From a checkpoint of a small transformer trained on Wikipedia: 1.2M parameters, learned positions.
Each number is 50 + 15 x the weight over its row's rms, rounded and kept within 0 to 99. Layers, rows and columns count from 0. The size before them is the row's rms in percent of the matrix's.

# layer 4 attention value, 96x96, rms 0.0647, rows 0-95, columns 0-47
116:70 63 50 36 40 60 42 46 56 54 58 54 44 64 35 56 63 65 44 61 49 67 88 59 67 60 65 20 18 21 30 18 35 45 76 65 45 31 32 54 72 40 57 43 56 57 64 52
115:61 18 55 53 67 40 56 41 32 15 40 45 37 39 42 44 41 73 66 74 49 74 45 68 62 35 33 46 54 15 53 38 65 59 56 41 60 58 51 55 64 34 69 78 60 62 55 44
104:51 28 58 55 71 31 32 50 66 32 57 30 87 30 31 40 45 43 61 26 38 64 52 56 63 55 43 28 31 39 60 45 52 41 31 34 32 47 51 42 39 51 48 71 74 53 62 66
107:70 55 76 40 52 57 58 56 24 42 36 53 47 44 40 31 50 57 51 70 20 70 40 56 72 38 36 38 83 58 43 29 50 54 69 77 42 58 25 75 45 54 76 54 40 84 57 39
099:67 45 35 45 72 78 50 45 63 48 56 29 54 33 32 72 43 56 21 62 47 67 45 43 61 77 58 29 48 35 48 28 61 54 17 49 30 72 56 39 62 31 55 49 36 84 66 50
095:40 57 57 48 77 29 52 76 39 56 72 60 63 41 40 25 44 80 55 56 91 47 49 46 69 71 55 50 60 55 39 75 54 51 64 48 41 51 37 64 52 71 99 74 41 68 54 50
110:48 44 65 60 33 27 38 60 31 43 55 39 66 56 69 59 61 56 62 73 21 66 41 49 33 77 49 16 51 52 35 86 52 34 44 59 59 52 48 43 25 68 41 66 44 47 54 34
096:58 17 32 70 54 17 33 53 36 45 65 29 63 58 57 40 67 58 47 71 47 49 45 55 19 42 63 40 56 41 51 50 44 63 39 95 49 55 60 51 39 49 68 49 51 55 47 37
103:60 23 57 58 56 47 46 40 40 06 62 50 70 48 77 49 57 69 51 36 76 55 49 37 55 57 42 31 51 39 36 46 47 72 71 59 41 72 44 64 65 19 88 53 56 33 56 23
114:29 26 58 58 37 47 24 55 46 45 39 55 59 69 84 46 36 52 68 39 56 59 51 77 50 11 56 65 30 46 45 60 55 45 40 82 52 52 50 72 52 56 25 44 66 76 52 34
090:74 32 17 52 74 57 36 47 43 54 47 71 62 63 68 50 61 56 43 55 42 66 63 49 70 43 29 72 80 54 43 88 80 43 43 32 54 33 36 33 48 63 44 64 65 55 72 59
110:37 33 19 62 35 42 19 54 56 48 55 63 66 39 68 52 46 48 58 45 58 68 39 53 39 49 34 60 22 66 31 83 62 49 86 70 93 40 53 40 76 73 56 41 52 44 51 43
105:63 47 55 62 43 68 56 31 59 58 33 51 15 37 68 62 72 33 65 30 43 42 75 39 35 43 34 89 40 42 45 76 43 37 46 38 67 45 47 45 54 49 44 63 46 46 52 55
113:30 63 42 38 48 32 22 42 48 31 73 53 70 30 55 28 71 20 53 13 54 59 80 56 51 44 35 68 56 69 58 81 66 33 47 25 46 25 44 63 32 34 45 49 53 43 53 52
101:41 47 63 66 63 49 73 48 63 47 35 45 31 39 61 63 45 53 44 52 21 46 40 43 47 56 45 85 52 66 33 44 48 36 71 66 35 50 30 49 50 41 32 44 30 40 52 69
116:62 37 59 52 71 58 79 32 59 47 83 13 33 58 45 54 74 65 33 60 52 35 41 33 63 43 57 53 52 70 28 34 17 66 37 58 45 30 34 54 46 47 57 53 53 69 58 32
110:45 36 47 62 45 68 57 48 34 47 44 54 60 64 64 53 66 56 32 89 39 88 46 46 61 46 47 21 53 35 41 40 50 35 75 82 53 63 69 47 33 21 63 37 60 56 53 29
116:64 44 55 66 31 57 90 72 52 42 44 45 44 41 45 25 43 65 55 42 60 25 19 55 56 61 58 67 37 68 31 44 28 52 79 55 40 60 38 39 58 24 36 68 40 52 48 51
095:67 74 39 45 03 41 44 64 69 57 44 29 42 54 43 30 60 71 39 69 68 54 34 46 36 45 26 55 51 48 22 44 51 28 52 77 70 40 64 53 67 50 62 44 50 43 59 59
098:53 69 53 33 52 27 71 58 45 61 60 47 52 58 75 56 49 45 76 41 38 28 30 44 40 74 56 63 52 70 33 13 42 46 74 47 85 68 57 36 41 57 51 45 53 39 55 53
113:55 24 89 56 53 54 26 58 46 36 48 50 85 73 73 42 62 46 40 62 41 42 68 22 40 54 42 62 47 69 74 37 54 51 90 56 36 56 47 62 72 34 53 66 57 30 61 44
112:72 56 63 47 52 55 67 63 29 63 50 52 61 24 56 79 47 51 48 25 45 64 39 20 68 13 55 47 56 60 72 42 45 48 42 47 52 44 46 78 39 60 56 56 75 63 38 62
121:19 67 43 64 68 14 46 80 55 57 62 52 78 44 60 61 65 48 41 58 58 42 52 44 62 47 30 63 65 58 74 64 43 58 45 50 38 37 43 41 74 28 60 44 65 42 44 47
103:47 69 40 42 94 37 45 60 61 46 34 38 25 43 16 46 56 47 33 22 27 69 42 57 57 55 48 52 48 71 61 96 43 51 43 50 43 56 43 54 53 67 48 17 49 45 47 60
111:53 65 43 40 51 42 34 63 45 30 42 59 57 23 36 54 71 55 54 31 42 41 57 33 35 64 53 56 58 56 27 59 43 39 36 66 60 43 68 37 45 42 62 37 43 42 34 20
096:90 40 47 53 44 28 62 30 64 37 48 57 35 65 23 53 39 47 51 73 77 42 37 32 56 44 35 60 48 58 44 59 57 64 62 35 37 69 50 54 59 65 43 38 60 57 45 19
091:39 44 17 65 57 27 36 27 59 91 47 58 56 74 24 62 46 33 68 55 47 44 63 34 40 48 62 34 39 45 50 55 39 62 34 53 44 63 45 67 57 30 59 41 55 44 56 65
105:44 65 40 29 70 20 32 76 20 55 45 61 68 71 82 44 38 51 37 52 50 63 36 56 37 45 62 39 70 76 64 51 47 58 46 40 54 21 52 56 37 54 55 49 45 43 33 63
109:36 23 34 64 40 51 60 40 41 23 52 71 50 78 51 56 41 46 63 30 62 47 34 53 38 52 21 48 60 69 78 56 46 43 67 46 49 38 49 44 50 56 60 62 33 60 67 58
115:34 49 33 59 54 42 22 60 39 71 47 49 71 24 60 37 78 25 62 51 52 42 43 63 24 66 47 39 27 52 76 60 54 33 24 59 74 30 42 52 29 72 69 55 40 45 37 58
097:54 57 63 38 51 56 30 60 26 41 36 43 77 39 96 58 48 51 37 48 46 43 23 27 37 48 53 50 34 31 52 63 62 21 68 46 50 40 43 28 47 41 52 50 56 34 41 63
094:38 35 39 54 41 35 70 44 56 54 49 49 36 35 57 51 49 41 56 38 87 41 70 42 54 27 81 33 42 48 47 01 61 72 55 51 53 46 35 72 50 54 45 68 43 65 55 29
107:55 36 26 57 37 44 58 40 44 61 54 52 55 17 40 46 56 45 68 72 56 48 54 39 52 34 43 46 45 65 66 49 66 41 09 34 24 29 40 42 50 68 43 64 83 70 36 63
124:27 74 66 54 41 58 72 29 36 66 08 46 57 49 39 34 43 68 53 61 44 56 58 58 53 62 55 23 55 61 38 61 60 20 70 65 63 62 69 57 59 66 55 72 51 61 58 39
115:45 22 44 32 56 52 60 45 61 42 63 33 18 55 50 43 42 59 26 07 14 52 47 69 46 62 54 17 47 35 63 59 64 70 50 84 66 61 60 59 60 73 38 37 65 37 59 39
101:29 28 46 68 58 62 40 51 69 44 42 46 42 38 43 43 29 41 65 34 34 48 37 61 38 63 28 06 64 37 49 33 39 39 39 49 39 35 37 52 60 37 35 77 47 56 36 58
111:39 47 54 65 58 46 51 72 68 61 38 33 25 43 63 43 36 54 41 40 38 80 89 37 33 56 29 72 66 15 26 00 44 41 35 42 64 34 56 55 27 52 28 40 14 52 44 37
109:39 73 57 50 78 32 39 15 44 38 64 41 73 74 63 39 29 48 36 53 52 40 56 55 69 50 67 50 32 62 62 23 57 44 92 57 36 39 33 47 29 34 54 44 63 55 43 62
098:68 26 49 36 54 65 72 49 52 34 56 40 55 39 50 53 45 50 52 47 30 42 47 41 52 84 42 57 31 51 53 86 62 55 40 52 80 48 71 49 38 25 63 32 56 56 47 38
114:31 42 59 14 45 68 41 53 65 42 47 48 62 67 43 56 39 63 39 54 36 44 56 61 43 56 63 51 51 70 52 33 59 72 54 10 16 50 71 34 34 41 29 45 47 36 56 57
099:32 27 66 38 49 42 76 38 35 39 38 53 48 57 36 73 43 32 51 46 66 41 86 31 44 38 52 65 36 70 24 58 72 72 56 60 64 43 41 27 76 39 28 56 11 78 68 49
106:31 48 55 68 39 74 46 30 27 62 77 79 48 56 11 41 20 34 74 40 47 46 60 29 32 54 57 51 41 36 68 77 52 51 78 56 48 33 68 61 66 45 31 58 31 45 48 32
101:57 47 32 50 46 77 57 44 54 62 63 60 16 53 36 15 53 50 48 49 27 62 53 29 59 21 10 53 57 58 64 50 52 56 64 59 68 82 58 08 52 50 54 59 31 53 35 46
109:30 72 39 22 76 67 52 74 55 49 56 55 32 15 75 52 71 43 65 44 58 67 47 67 47 32 39 24 40 72 81 42 36 16 33 51 55 51 70 64 45 35 36 44 48 47 68 35
098:48 41 48 61 72 41 56 68 50 55 57 59 38 62 29 69 50 36 25 30 53 59 35 53 58 16 69 59 77 27 26 66 74 18 52 33 53 37 39 51 35 47 26 50 38 31 42 53
101:14 55 25 20 56 42 33 28 30 74 22 52 58 59 54 61 23 54 45 14 50 53 56 58 66 71 46 62 50 42 58 42 60 35 57 37 67 57 74 34 48 39 35 57 85 53 24 77
114:60 63 52 40 49 77 51 34 47 49 51 33 35 53 31 60 59 52 56 34 50 33 50 42 35 51 40 34 64 43 53 49 52 71 36 37 52 31 43 33 44 48 69 29 52 42 51 31
097:25 61 28 25 50 45 44 50 32 86 62 41 25 33 84 59 63 53 15 69 50 78 33 34 53 44 61 64 40 81 60 51 26 47 44 58 61 58 61 50 53 52 66 42 48 45 47 41
096:70 50 19 43 53 48 42 23 49 33 19 67 48 14 38 50 43 41 27 61 58 82 38 60 36 47 59 45 61 47 48 52 53 37 31 65 52 44 55 29 54 64 16 64 53 35 32 42
110:32 62 46 70 51 33 48 67 35 51 68 51 59 35 37 77 57 78 61 08 68 76 53 63 60 63 52 31 40 51 29 52 36 42 65 37 62 54 67 70 28 63 76 32 36 51 56 31
105:52 63 54 54 39 67 40 50 64 75 80 32 63 48 70 52 56 40 41 58 52 80 46 55 43 51 64 64 22 39 63 61 49 56 69 26 53 56 42 65 43 60 93 46 23 83 48 37
102:54 59 51 50 61 42 61 45 41 57 56 54 58 35 40 72 44 46 54 28 37 40 42 45 60 00 55 65 43 44 56 73 40 56 32 32 46 48 56 51 68 51 30 56 77 54 30 66
114:50 39 42 35 49 37 71 50 42 49 65 34 43 54 28 53 27 55 46 53 46 23 37 66 37 76 43 20 73 37 34 51 37 37 54 76 53 29 71 51 35 66 67 51 57 54 62 65
101:56 36 51 46 44 51 00 51 65 41 41 41 39 64 62 62 29 57 45 37 58 42 52 43 24 29 52 47 24 66 61 52 60 75 47 52 48 48 40 49 36 16 57 45 35 47 55 43
105:82 51 64 39 39 47 55 46 77 46 36 67 31 49 46 63 51 59 45 38 40 54 38 60 48 49 27 64 87 65 39 45 26 77 82 56 53 45 68 82 44 36 19 50 70 81 29 66
119:77 39 36 35 60 31 59 52 63 84 49 57 60 49 31 53 67 75 66 43 54 56 48 58 26 49 52 69 77 32 78 47 37 39 59 65 21 53 39 41 48 36 67 56 37 47 48 51
102:58 55 47 40 11 71 49 45 52 56 50 61 61 52 54 61 51 49 44 55 57 63 38 61 53 59 15 52 90 52 81 44 57 44 32 58 46 61 33 46 55 68 71 64 75 64 43 61
098:24 77 39 31 35 32 55 53 32 35 46 49 31 73 40 48 42 69 53 64 52 71 63 56 52 54 76 62 64 39 59 32 55 33 45 50 49 83 13 51 21 34 50 29 51 53 40 47
098:64 12 39 45 66 50 58 41 27 59 54 66 23 39 37 40 31 46 43 46 56 49 70 37 31 45 59 51 65 42 28 81 36 65 48 46 49 54 45 55 46 45 62 53 85 65 78 16
102:83 48 42 51 27 59 58 65 60 60 39 58 84 30 21 59 41 57 39 60 60 52 68 63 68 42 44 68 37 71 57 69 44 61 63 75 35 76 51 38 39 79 71 58 39 20 42 42
108:66 53 44 58 23 74 51 35 47 44 32 50 49 79 76 62 37 41 76 51 53 61 48 49 53 46 59 38 88 33 51 50 70 31 68 64 46 55 52 39 59 35 61 58 54 42 57 73
113:31 63 48 60 50 49 32 54 31 57 50 39 71 44 67 67 38 47 26 46 48 23 58 66 32 44 52 29 47 42 28 51 51 48 38 48 32 39 67 49 42 41 48 81 49 57 20 21
099:38 44 66 49 40 25 30 48 38 57 45 65 39 60 42 44 57 65 45 44 62 24 40 68 47 34 41 58 26 35 58 60 21 56 31 21 90 65 11 45 63 50 90 52 57 59 61 58
117:34 40 48 42 78 52 87 56 72 44 54 61 38 63 27 33 49 38 54 56 70 41 69 44 60 44 31 45 64 45 49 36 54 60 58 28 56 46 38 64 67 44 65 46 45 53 33 32
093:69 32 43 43 55 84 65 42 49 33 61 35 46 68 48 62 47 63 34 35 50 62 44 58 60 49 51 43 40 26 57 40 38 45 55 61 28 69 44 33 83 51 72 56 47 58 54 57
067:71 56 62 59 52 25 33 73 79 56 30 47 40 32 55 54 65 24 36 25 62 56 46 38 47 57 76 41 63 54 60 68 56 50 56 28 47 77 50 59 50 33 50 56 42 68 49 48
091:69 36 33 34 11 50 57 34 36 65 77 58 39 27 26 45 69 60 51 64 45 20 33 56 31 27 60 97 45 55 61 57 43 58 52 46 46 40 64 67 21 49 75 59 38 35 50 67
078:60 51 45 59 72 28 73 62 53 58 72 34 42 38 51 53 54 37 29 23 37 53 93 49 58 48 65 45 38 68 65 59 50 48 52 44 59 43 44 47 46 41 22 46 20 48 55 59
089:60 50 68 51 48 55 26 57 48 17 25 42 38 62 33 58 66 60 61 32 44 54 46 33 45 46 31 61 39 50 46 28 28 42 45 36 56 78 29 57 54 41 85 30 46 43 54 08
093:46 70 54 24 36 62 65 38 49 46 67 50 48 54 73 72 48 49 35 54 48 48 52 55 32 46 54 58 46 43 75 40 39 51 46 87 34 58 58 20 57 28 41 38 24 44 50 72
079:66 63 38 11 71 59 40 26 31 56 60 37 24 54 36 53 60 26 39 30 61 48 76 72 56 45 57 46 57 49 53 71 28 37 43 51 59 60 55 09 02 46 47 29 75 40 45 34
107:58 46 65 39 40 37 65 20 61 71 36 66 67 33 32 44 35 52 55 61 59 36 42 45 47 62 20 74 66 71 44 54 65 69 71 64 65 59 49 47 57 68 10 62 55 81 53 57
070:42 42 48 62 61 48 59 69 37 44 57 56 57 43 65 58 50 45 38 59 44 72 43 55 66 60 48 67 56 50 41 38 73 56 69 80 23 54 66 52 29 53 45 61 53 29 50 64
095:80 46 50 34 45 73 88 44 43 65 47 52 53 94 43 37 37 64 63 56 51 40 50 34 54 86 61 50 64 52 41 44 44 81 51 63 51 40 37 65 57 68 43 54 24 72 42 84
088:57 45 57 52 62 63 41 35 54 55 79 65 27 67 57 52 65 37 48 76 40 58 58 41 83 58 39 47 53 44 45 23 75 51 56 12 52 52 67 54 26 48 32 23 45 37 55 58
082:48 58 39 52 31 32 66 45 44 73 35 75 70 88 61 56 47 67 50 43 54 24 11 54 54 59 48 63 61 33 48 42 52 24 55 51 41 46 50 33 62 57 48 53 57 52 18 58
084:66 43 68 46 26 60 41 48 51 54 43 42 72 26 19 42 43 68 67 57 45 60 36 32 46 55 63 75 61 63 44 45 62 36 62 61 69 54 46 55 43 51 54 65 51 66 38 82
100:47 71 65 52 63 46 58 62 48 37 53 49 54 48 60 18 76 41 56 42 49 86 37 69 45 51 40 45 40 25 33 72 48 19 33 48 28 61 14 43 65 38 60 33 38 36 42 40
084:55 71 68 07 64 41 50 64 32 64 33 57 51 41 45 55 46 69 42 22 36 59 23 71 56 55 30 59 22 51 53 61 58 36 52 48 30 29 45 55 54 62 55 46 32 58 49 58
082:35 24 34 43 29 19 49 44 41 49 41 34 79 27 58 39 67 71 57 44 52 34 27 51 47 72 37 33 33 35 60 31 56 47 45 73 42 50 36 36 39 51 61 26 58 42 65 47
083:49 47 49 55 71 53 61 50 51 52 26 58 64 58 57 29 34 61 44 65 64 63 30 30 24 78 38 37 47 65 54 58 41 50 48 69 37 46 50 56 61 65 25 18 48 51 94 38
087:47 45 75 66 28 63 51 60 40 38 47 49 45 53 69 45 38 36 51 52 51 58 39 46 44 75 34 61 53 41 37 44 75 57 53 57 32 43 33 46 15 42 51 32 41 61 27 43
087:31 36 29 50 60 46 46 38 46 54 52 63 37 28 62 31 61 33 70 51 46 56 40 37 63 27 90 77 47 57 81 41 53 65 34 73 59 64 66 46 54 57 63 82 73 51 50 60
084:68 54 32 40 46 54 59 40 46 36 30 52 50 43 45 60 30 41 78 62 42 57 62 74 66 47 65 26 35 51 56 87 33 56 42 57 42 56 44 58 72 63 41 60 50 41 82 53
088:15 65 48 52 69 77 54 30 49 55 68 43 49 49 42 37 61 27 30 36 52 51 56 45 43 64 49 43 69 66 37 52 21 54 39 85 58 54 38 29 52 55 31 69 43 68 34 73
093:74 35 50 39 65 27 40 67 62 51 64 53 50 29 76 50 37 60 39 51 52 45 28 72 47 70 55 63 43 28 47 52 49 56 25 47 36 42 56 39 38 37 63 38 50 35 22 48
074:58 26 50 68 66 26 67 50 34 53 71 67 59 35 43 51 41 49 63 10 67 53 33 72 52 48 36 45 43 19 55 33 56 52 58 65 58 51 45 34 76 78 38 50 48 60 71 68
075:52 65 52 51 49 50 55 39 48 46 67 40 59 32 41 54 64 54 35 52 24 32 42 16 44 32 39 49 55 65 57 22 63 58 34 66 51 20 53 41 67 25 98 45 40 48 53 57
091:34 06 61 72 40 75 71 63 49 50 38 71 63 24 35 40 33 49 69 44 81 56 33 37 39 73 53 53 71 24 43 48 26 44 63 65 42 37 37 70 53 74 46 54 58 66 70 55
085:30 26 52 50 58 55 67 54 57 54 43 36 45 54 55 52 46 54 55 81 22 73 69 56 44 64 17 12 21 30 47 27 50 25 42 37 41 57 58 49 34 36 51 15 48 29 36 66
081:54 17 68 64 52 30 45 54 52 47 36 36 44 40 27 56 55 45 59 60 80 65 55 38 83 40 59 64 59 45 55 38 36 54 58 47 51 51 34 40 41 60 15 39 69 28 19 59
100:37 33 49 49 64 54 23 52 35 50 60 50 68 73 64 41 48 56 57 33 17 66 47 23 41 55 54 48 52 53 85 33 65 59 22 43 59 47 36 64 61 58 48 61 59 46 63 36
083:44 36 52 49 39 45 50 48 37 45 38 57 46 41 46 42 30 70 37 72 61 44 55 35 48 81 32 19 72 67 48 60 37 59 06 12 68 41 37 42 45 59 36 70 61 30 21 25
084:67 32 61 54 53 72 67 29 65 74 72 57 64 80 44 50 34 33 36 79 43 48 50 40 64 37 78 35 55 46 62 18 37 52 46 55 68 51 60 33 37 66 55 68 45 41 42 56
084:51 45 71 54 43 77 39 59 52 37 18 26 41 58 21 61 23 44 48 43 43 65 37 58 43 82 47 56 60 45 65 68 62 44 63 68 82 47 21 48 55 77 54 60 75 74 63 60
092:30 61 70 33 47 56 50 52 45 53 77 52 50 80 75 48 59 63 40 22 34 20 33 67 29 46 46 46 49 57 66 71 57 45 39 46 52 54 64 50 47 33 80 53 49 18 56 67